Part of a small language model's weights.
Architecture: LayerNorm before each block, no biases in attention or MLP, tied embeddings.
Each number is 128 + 24 x the weight over its row's rms, rounded and kept within 0 to 255. Layers, rows and columns count from 0. The size above them is the row's rms in percent of the matrix's.

# layer 9 attention value, 128x128, rms 0.0938, rows 1-13, columns 0-127
size [100  79  89  89  94  82 101  87  88  94  94  85  92]
[[126 120 149 155 139  86 140 139 153 152 126 117 160 137  89 186 127 122 125 140  61 128 138 132 172 126 125 131 138 107 159 136 150 138 133 101 127  79  55 133 124 132  95 117 110 175 108 161 125 107 162 110 119 132 118 154 112 117 133 159 109 140 137 125 110  98 168 127  84 134 111 120 140 104 115 153  82 114 141 101 134 115 146 130 150 132 120  99  94 121 157 100 138 139 117 107 115 143 132 159  91 134  64 117 154 120 127 139 129 167 120 153 113 153  98 109 152  94 151 172 140  98 155 158 113 119 145 152]
 [174 159 130 120 130 117 150 158 105 136 110 100 107 129 162  98 168 139 127 117 143 143 102 149 145 114 102 125 139 115 136 116 116  95 112 125 134 117 168 137 195 131 151 132 155 112 132 125 153 153 139 146 100 161 113 104 124  98  86 114 150  89 131 124 204 148  88 146 148 111 119 123 129 141 129 129 130 149 138 144 125 142 123 157  80  71 102 105  83 123 106 139  98 185 130 123 149 145 122 102 125 107 120 110 135 136 129 110 138 159 151 116 134 130 111 167 106 118 175 119 155  75  94 137 158 166 122 109]
 [137 140 114 122 134 122 110 147 121 135 103 107 114 124 114 127 147 136  91 170 117 126 103 121 116 152 112 159 146 124 163 113 160 111 102 139 122 128 148 130 143 137 143 144 118 137 122  98 151 183 135 122  96 135 128 154 148 150 124 171 144 138 139 140 143 111 122 143  78 119 141 150 154  68 117 100 140 114 127 156 133  62  77 145 136 107 157 104 183 129 115 147  60 130 125 162 169  78 150 138 159 119 112 152 133 131 133 156 113 113 118  59 136 142  94 126 107 124  92 115 126 105 176 120 163 151 116 132]
 [117 106 139 136 144 114 129 119 107 140 139 137  80  92 119 145  96 109 109 120 129 101 115 144 105 105 135 169 101 147 103 140 149 160 111 167 135  92 159 134 124  84 114 120 160  93 142 168 195 148 114 142 113  92 136 118 148 103 106 116 106 148 125 110 106 138 109 110 119 131 148 119 125 164 126 102 150 155  94 138 134 134 140 108 103  91 130 155 110 158  89  90 110 100 106 148 154 120 115 132 105 136 204 115 103 138 110 143 130 102 124  95 139 104 147 168 147 181 139 161 134 194 134 127 137 140 127 140]
 [119 131 184 128 128 154 111 104 115 153 146 109  83 114 117  84 135 133 142 138 115 152 106 119 119 138 129 130 110 107 138 128 119 171 112 116 142 145 126 134 119 121  99 147 119 105 141 127 170 111 128 109 108  92 121 106 127 137 156 112 150 171 150 149 125 143 125 115 146 116 120 130  58 111 137 103 162 140 121 160 146 121 124 110 150  51 109  96 194 139 173 143 172 168  83 110 160 109 159 140 136 141 112 121 126  95 109 143 173 177 130 143 125 127 119 137 152 100  86 153 133 138 136 147 171 116 131 111]
 [128 172  96 107 149 108 137 149 104 176 125 116 125 122 137  90 183  92 139 114  94 103 105 188  97 128 145 143 130 100 121 152 109  99 112 146 106 118 172 130 143 114 148 122 173 140 120 121 158 158 126 126 104 141 134 102 175 110 126 123  82 111 138 147 129 178  78 155 135 109 145 105  99 158 128 139 153 145 118 140 155 165 133 116 103 104 109 170  91 105 104 162 121 137 145 131 124 113 117 105 143 105 118  72  97 134 119 122 121 151 119 140 138 149 101 153  77 126 148 127 131  78 113 124 143 122 112 131]
 [169  86 119 143 127 140 107 101 119 130 135 113 151 128 123 129 102 123 157 110 133 157 110  98 102 104  44 109 141 160  89 107 124 117 146 152 151  83 138 139 122 108  98 143 141  95 124 109 133  98 113 147 147 105 134  96  93 133 152 122 133 153 112  86  91 118 137 131 182 107 124 135  88 141 130 114 149 139 120 135 156 143 107 102 149 163 105 117 110 120  65 100 131  90 143 121 148 137 127  84 119 146 130 157 122 143 131 122 122 102 147 109 105 156 126 123 162  85 118 171 142 164 122 135  85  75 137 136]
 [131 151 136 118 112 142 145 136 147 133  97 131  96 130 160 108 155 162 102  79 128 136 122 162 147 137 147 114 156 121 129 148  94  90 147  93  82  97 179 105 131 156 156  75 115 116 137 133  87 122 143 130 118 172 114 149 124 119 145 131 165  71 107 174 129 161 136 129 120 136 138 101 143 143 148 142 112 123 167  89 122 162 172 177 116 119 148 138 138  94 137 153 102 144 182 117 120 172 116 138 161 115 109 126  91 142 117 102 133  90 111 136 151 103 137 130 125 125 135  92 120 117 144 117 115 120 118 178]
 [116 142 140 131 122 113 121 144 139 138 119 142 149 137 124 148 126 123 132 108  96 138 152 130 146 100 191 108 126 151  83 152  73 111 133 109 136 132 122 112 101 136 115 114 140 134 142 105  93 100 148 118 133 122 139 148 117 128 161 124 111 146 101 125  96 120 139 141 134 138 130 123 100 163 136 166 110 153 184  70  85 150 168 125  98 143  98 152  62 133 141  88 145 131 166 116 112 157 104 110 115 119 136 100  96 135 153  76 115  88 116 128 136 140 122  70 129 148 139 136 144  55 148 122  98 137 127 156]
 [106  79 114 122 134  85 157 111 146 111 135 134 136 133 149 131 133 156 125 121 118 155 172 133 109 129 152 135 150 104 108 164 102 130 127 117 128 113  73 133 135 100 133 117 114 169 133 102  71  70 111 140 119 113 146 152  94 115 106  87 141  62 127 134 115 111 157  95 141 125 106 116 186 139 128 100 133 153 126 118 141 151 174 114 149 146 108 144 131  94 143 112 131 126 139 115  88 158 112 157  94 114 169  86 141 145 128 138 108 138 134 161 145  76 156 124 159 183 135 120 123 149 139 115 133 136 142  98]
 [156 133 162 124 134  94 168 131 114 173 155 125 127 136 125 118  83 147 112 138 157 123  78 142 169 118 117 106 150 135 145 138 146 130 103 186 106  75 121 157 157 142 110 127 167 129 119 117 198 152 137 113 103 137 124 109 111 104 132 129  98 113 130 110 155 139 108 159 135 138 125 146 115 134 125  95 142 154 105 110 135 136  79 119 143  80 147 154  59 157 109 150 117 127 111 138 162 130 154 124  92  93 131 129 109 137 120 144 102 182 140  71 110 130 118 159 122 143 155 144 121 124 116 141 142 125 128  91]
 [135 154 142 151 124 100 159 147 112 130 112 131 147 130 158 210 125  99 112 112 137 132 154  86 183 111 153 151 140 160 121 126 100 119 121 118 144 121 141 112 153 139 169 103 149 108 124 127 115 131 118 125 121 131 128 121 118 154  93 117 118  93 118  93 180  94 105 140 163 144 114 138 151 113 114 155 105 138 106 125  77  84 137 114 123  82 143 136 123 158 165 125  83 149 157 140 139 166 123 133 110 104 142  95 115 141 128 123 116 131 105 118 129 128 106  51 134 120 131 113 117  70 134 140 165 175 113 121]
 [ 87 116  94 153 124 150 104 128 132  95 122 134 144 105 138 105 160  80 174 110  62 139 134 109 135 157 159 182  99 115 126 136 147 149 151 138 157 170 105 128 100  79 105 140 112 126 130 173 114 147  81 132 159 136 145 162 143 129 121 113 130 128 152 149 128 143 105  96 122 132 112 119  95 118 132 158 136 129 127 177 120 120 152  86 179 132 104 103 142 128 139 143 166  80 106 129 105 130 129 111 109 122 143 101 164 112 133 148 125 112 115 155 146 168 132 146 142  91 130 177 134 113  93 121 160 127 144 119]]
# layer 9 attention output (transposed), 128x128, rms 0.0971, rows 1-12, columns 0-127
size [100  77  92  89 101  86  96  90  92  94  91  86]
[[119 131 156 173  88 134  99 122 126 129 106 162  96 121 143 110  96 142 110 172 134 142 108 140 162 130 150 109 139 140 138 122  81 131 175  99  77 138 129 139 133 113 136 149 123  96 161 123  93 143 114 129 201 145 101 146 108 120 161 170 117 141  87 115 133 142 147 118 111 115 125 104 109 171 129 117 140 145 108 126 135 132 134 139 146 116 152 130 128 154 145 114 112 113 123 120 169  98 100 106 129  85 184 137  82 176 119 120 125 157 101 121 111  89 182 114 125 138 118 136  87 139 141  79 146 134 153 125]
 [129 106 136 116 199 190 134 148 145 113 161 110 137 164 148 113  66 143  99 146 153 108 128 135 127 104 147 126 153 114 151 116 153 107 133 140 123 127 104 104 125 137 120 125 126 155 174 102 112 106 127 100  95  74 145 183 162 127 147  91  88  94 135 104 107 153 153 110 107 148 147 149 124 134 101 141 132 152 117 158 131 125 137 106 123 153 146 120 177 103 111 106 123 103 122 118 119 146 101 184 153 140 123 112 148 124  92 110 129  94 146 133 135 123  80  95 137 116 109 126 120 129 184 149 118 101 129 136]
 [160 111 148 121 133 136 132 122 150 109 162 160 119 133 104 148 126 131 104 111 119 128 124 144 152  84 136 155 143 165 144 168 150 146 187 118 145 118 169 114 110 126 136 116 118 153 159 111 106  80 112 110 139 116 124 155 169 130 118 108 125 114 142 121 117 138  96 120 140 183 130  75  90 217 106 126 122 120 116 121 115 153 133  90 119 151  85 141 106 132 115 137 120 153  84 125 136 150 110 139 135 103  97  90 101 109 118 113 126  95 109 140 108 124 108 129 157 122 175 153 135 143  55 131 121 154 134 121]
 [ 98 163  85  96  98 141 124  97 125 130 118 134 133 212 101 131 179 151 184 120 124 134 114  99 137 148 130 115 152 136 120 139 151  96 131  93 135 138 129 116 125 114 148 124 129 138 105 104 100 144 141 136  82 129 169 166  83 163 111 116 168 148 136 147 136 108 139 114 156  85 123 126 134  48 116  99 106 128 179 101 152 122 114 103 120 122 127 123 120 129 119 139 152 122 157 141 132 119 158 127 135 147 117 124 187 125 108 109 164 127 168 131 125 153 116 118 143 107 112 101 145 141 110 114 147 123  97 154]
 [142 146  87 131 167 106 142 160  92 113 109 175  92 153 154 156 142 108 143 144 108  89 125 104 117 154 135 124 129 144 100 121 169 120 145 138 137 127 151 100 145 109 149  82 147 106 132 160 101 166 163 106  85 162 151 104  89 121  94 134 165 125 101 123 146 128 146 125 136 184 112  94 182 130 126 120 115 127 127  96 112 123 160 124 134 152 140 132 104 122 117 119 143  95 130 154 124  93 154 140 125 113 139 165 140  62 106 118  93 130 148 111 135 116 148 158 101 127 136 116 175 153  95  92 138 149 113 114]
 [154  76  96 142 176 177  98 113 139 117 138 128 118 138 126 152  51 164 102 125 140  95 123  90 129  88 121 120 169  94 176 108 146 139 159 153 141 142 128 129 129 122 115 126 105 135 144 133 116  78 129 102 122  84 156 189 123 130 159 142 129 119 168 109 110 136 124 120 122 131 127 172 143 117 100 140  92 137 123 155 129 112  82 129 111 151 145 109 148 120 110 101 117 136 109 133 127 135 105 156 130 144  87 172 141 124 124 134 119 110 168 126 142 123  90 103 158 100 121  96 124 156 173 146 130 131 142 139]
 [ 97 173  93 100 173 124 145 113 103 127 116 111 131  92  99 122 174 120 179 156 111 163 120 110 152 172 149 118 115 116 138 161 128 146 110 161 148 144 108 140  89 152 134 131  72 134 103 144 109 140 110 136 110 140 162 103 135 135 127  87 137 140 111 146 133  89 147 101 142 119 135 127 156  50 117 102 142 154 126 105 130 114  99 100 102  94 155 155 145 158 134 136 132 129 168 155 103 103 117 112  98 139 159 103 144  73 138 134 136 145 135 107 126 137 149 131 118 148 112 110 160 139 167 130 171 142 106 129]
 [110  99 125 118  64 146 132 177 154 121 165 101 166 143 198  88  91 152  95 102 153 119 139 100 131  98 133 140  92 102 128  97 142 145 133 148 136 103 101 107 154 125 130 146 107 143 135 101 170 110 110 138 159 110 111 120 157 138 116 150 147 107 138  98 136 183 122 105 121 133 133 161  98 145 136 157 112 109 113 172  92 116 138 162 130 148 113 101 123 104 101 129 123 142 128 113 148 132  95 157 146 138 123 133 148 193 148 138 104 116 112 143 143 108 109 104 137 135 120 118  96 121 121 169 103 120 139  80]
 [103 124 132 122  95 112 127 120 133 125 106 102 130  98 160  81 119 111 128 117 128 103 137 127 147 115 111 118 137  97 160  76  99 150  83 172 121 121 108 125 133 112 133 174 136 102  81 141 168 171  87 118 174 167  87 165 139 130 118 161 126 108 121 102 153 155 123 136 142  79 110 177 136 105 153 163 109 121  93 144 131 141  98 148 146 115 144 131 153 132 105 160 131 129 137 129 117 128 111 145 149 117 109 145 151 184 153 136 128 153 133 146 132 133 157 154 136 131 116  67  83 136 174 117 116 117 108 150]
 [145 143 100 126  59 171 137 123 126 144 132 121 131  67 113 115 118 125 158 112 162 132 138  99 112 156 125  90 130 100  78 148 136  96 116  67 136 130 136 164 122 136 159 162 131 123 137 172 136 181 169 139 107 113 116  56 118 118 150 140 112 158 134 134 165 150 138 143 105 106 138 176 112 135 121 132  91 113 178 102 153 136 100 159 109 129 140 113 163 100 129 143 136 107 126 139 119 114 118 148 132 126 148 139 154 184 146 112 147 138  95 116 139 137 129 146 127  99 125 137  94 116 148 119 120 112 104 132]
 [ 87 126 119 140 187 155 107 145 143 126  83 133 102 146 108 149 139 164 127 163 131 171 124 120 140  98 126 108 139 135 138 141 121 108 132  79 131 166 119 123 105 127 124 148 139 143 178 114  62 142 118 114 121 118 130 188 146 139 114 114 138 139 145 166 139 100 161 105 117 146 128 109 155 113  56 121 116 160 147 147 151 143 137 105 110 118 159 123 135 113 110  89 151 103 168 118 130 142  95  97 116 146 142 113 130 109  82 134 144 116 175 158 106 130 125  80 141  97 134 129 126 140 136 103 126 124 111 181]
 [ 82 132 171 117  96 142 115 128 171 127 129  81 146 136 159 112 150 109  74 138 131 104 159 178 118  89 126 133 126 168 138  98  88 112 131 126 121 147 107 100 120 163 142 181 150 134 124 103 147 177 127 124 174 109 102 168 152 121 111 139 100 123 133 100 165 115 130 147 118 100  95 140 100 155 140 141 135 174 134 164 136 143 148 105 152 133 104 121 154  91 122 139 152 113 105 104 129 134  99 144 124  84  92 102 140 169 112 127 145  92 163 140 110 136 120 141 105 162 126 125 121 155 114 121 100  98 115 139]]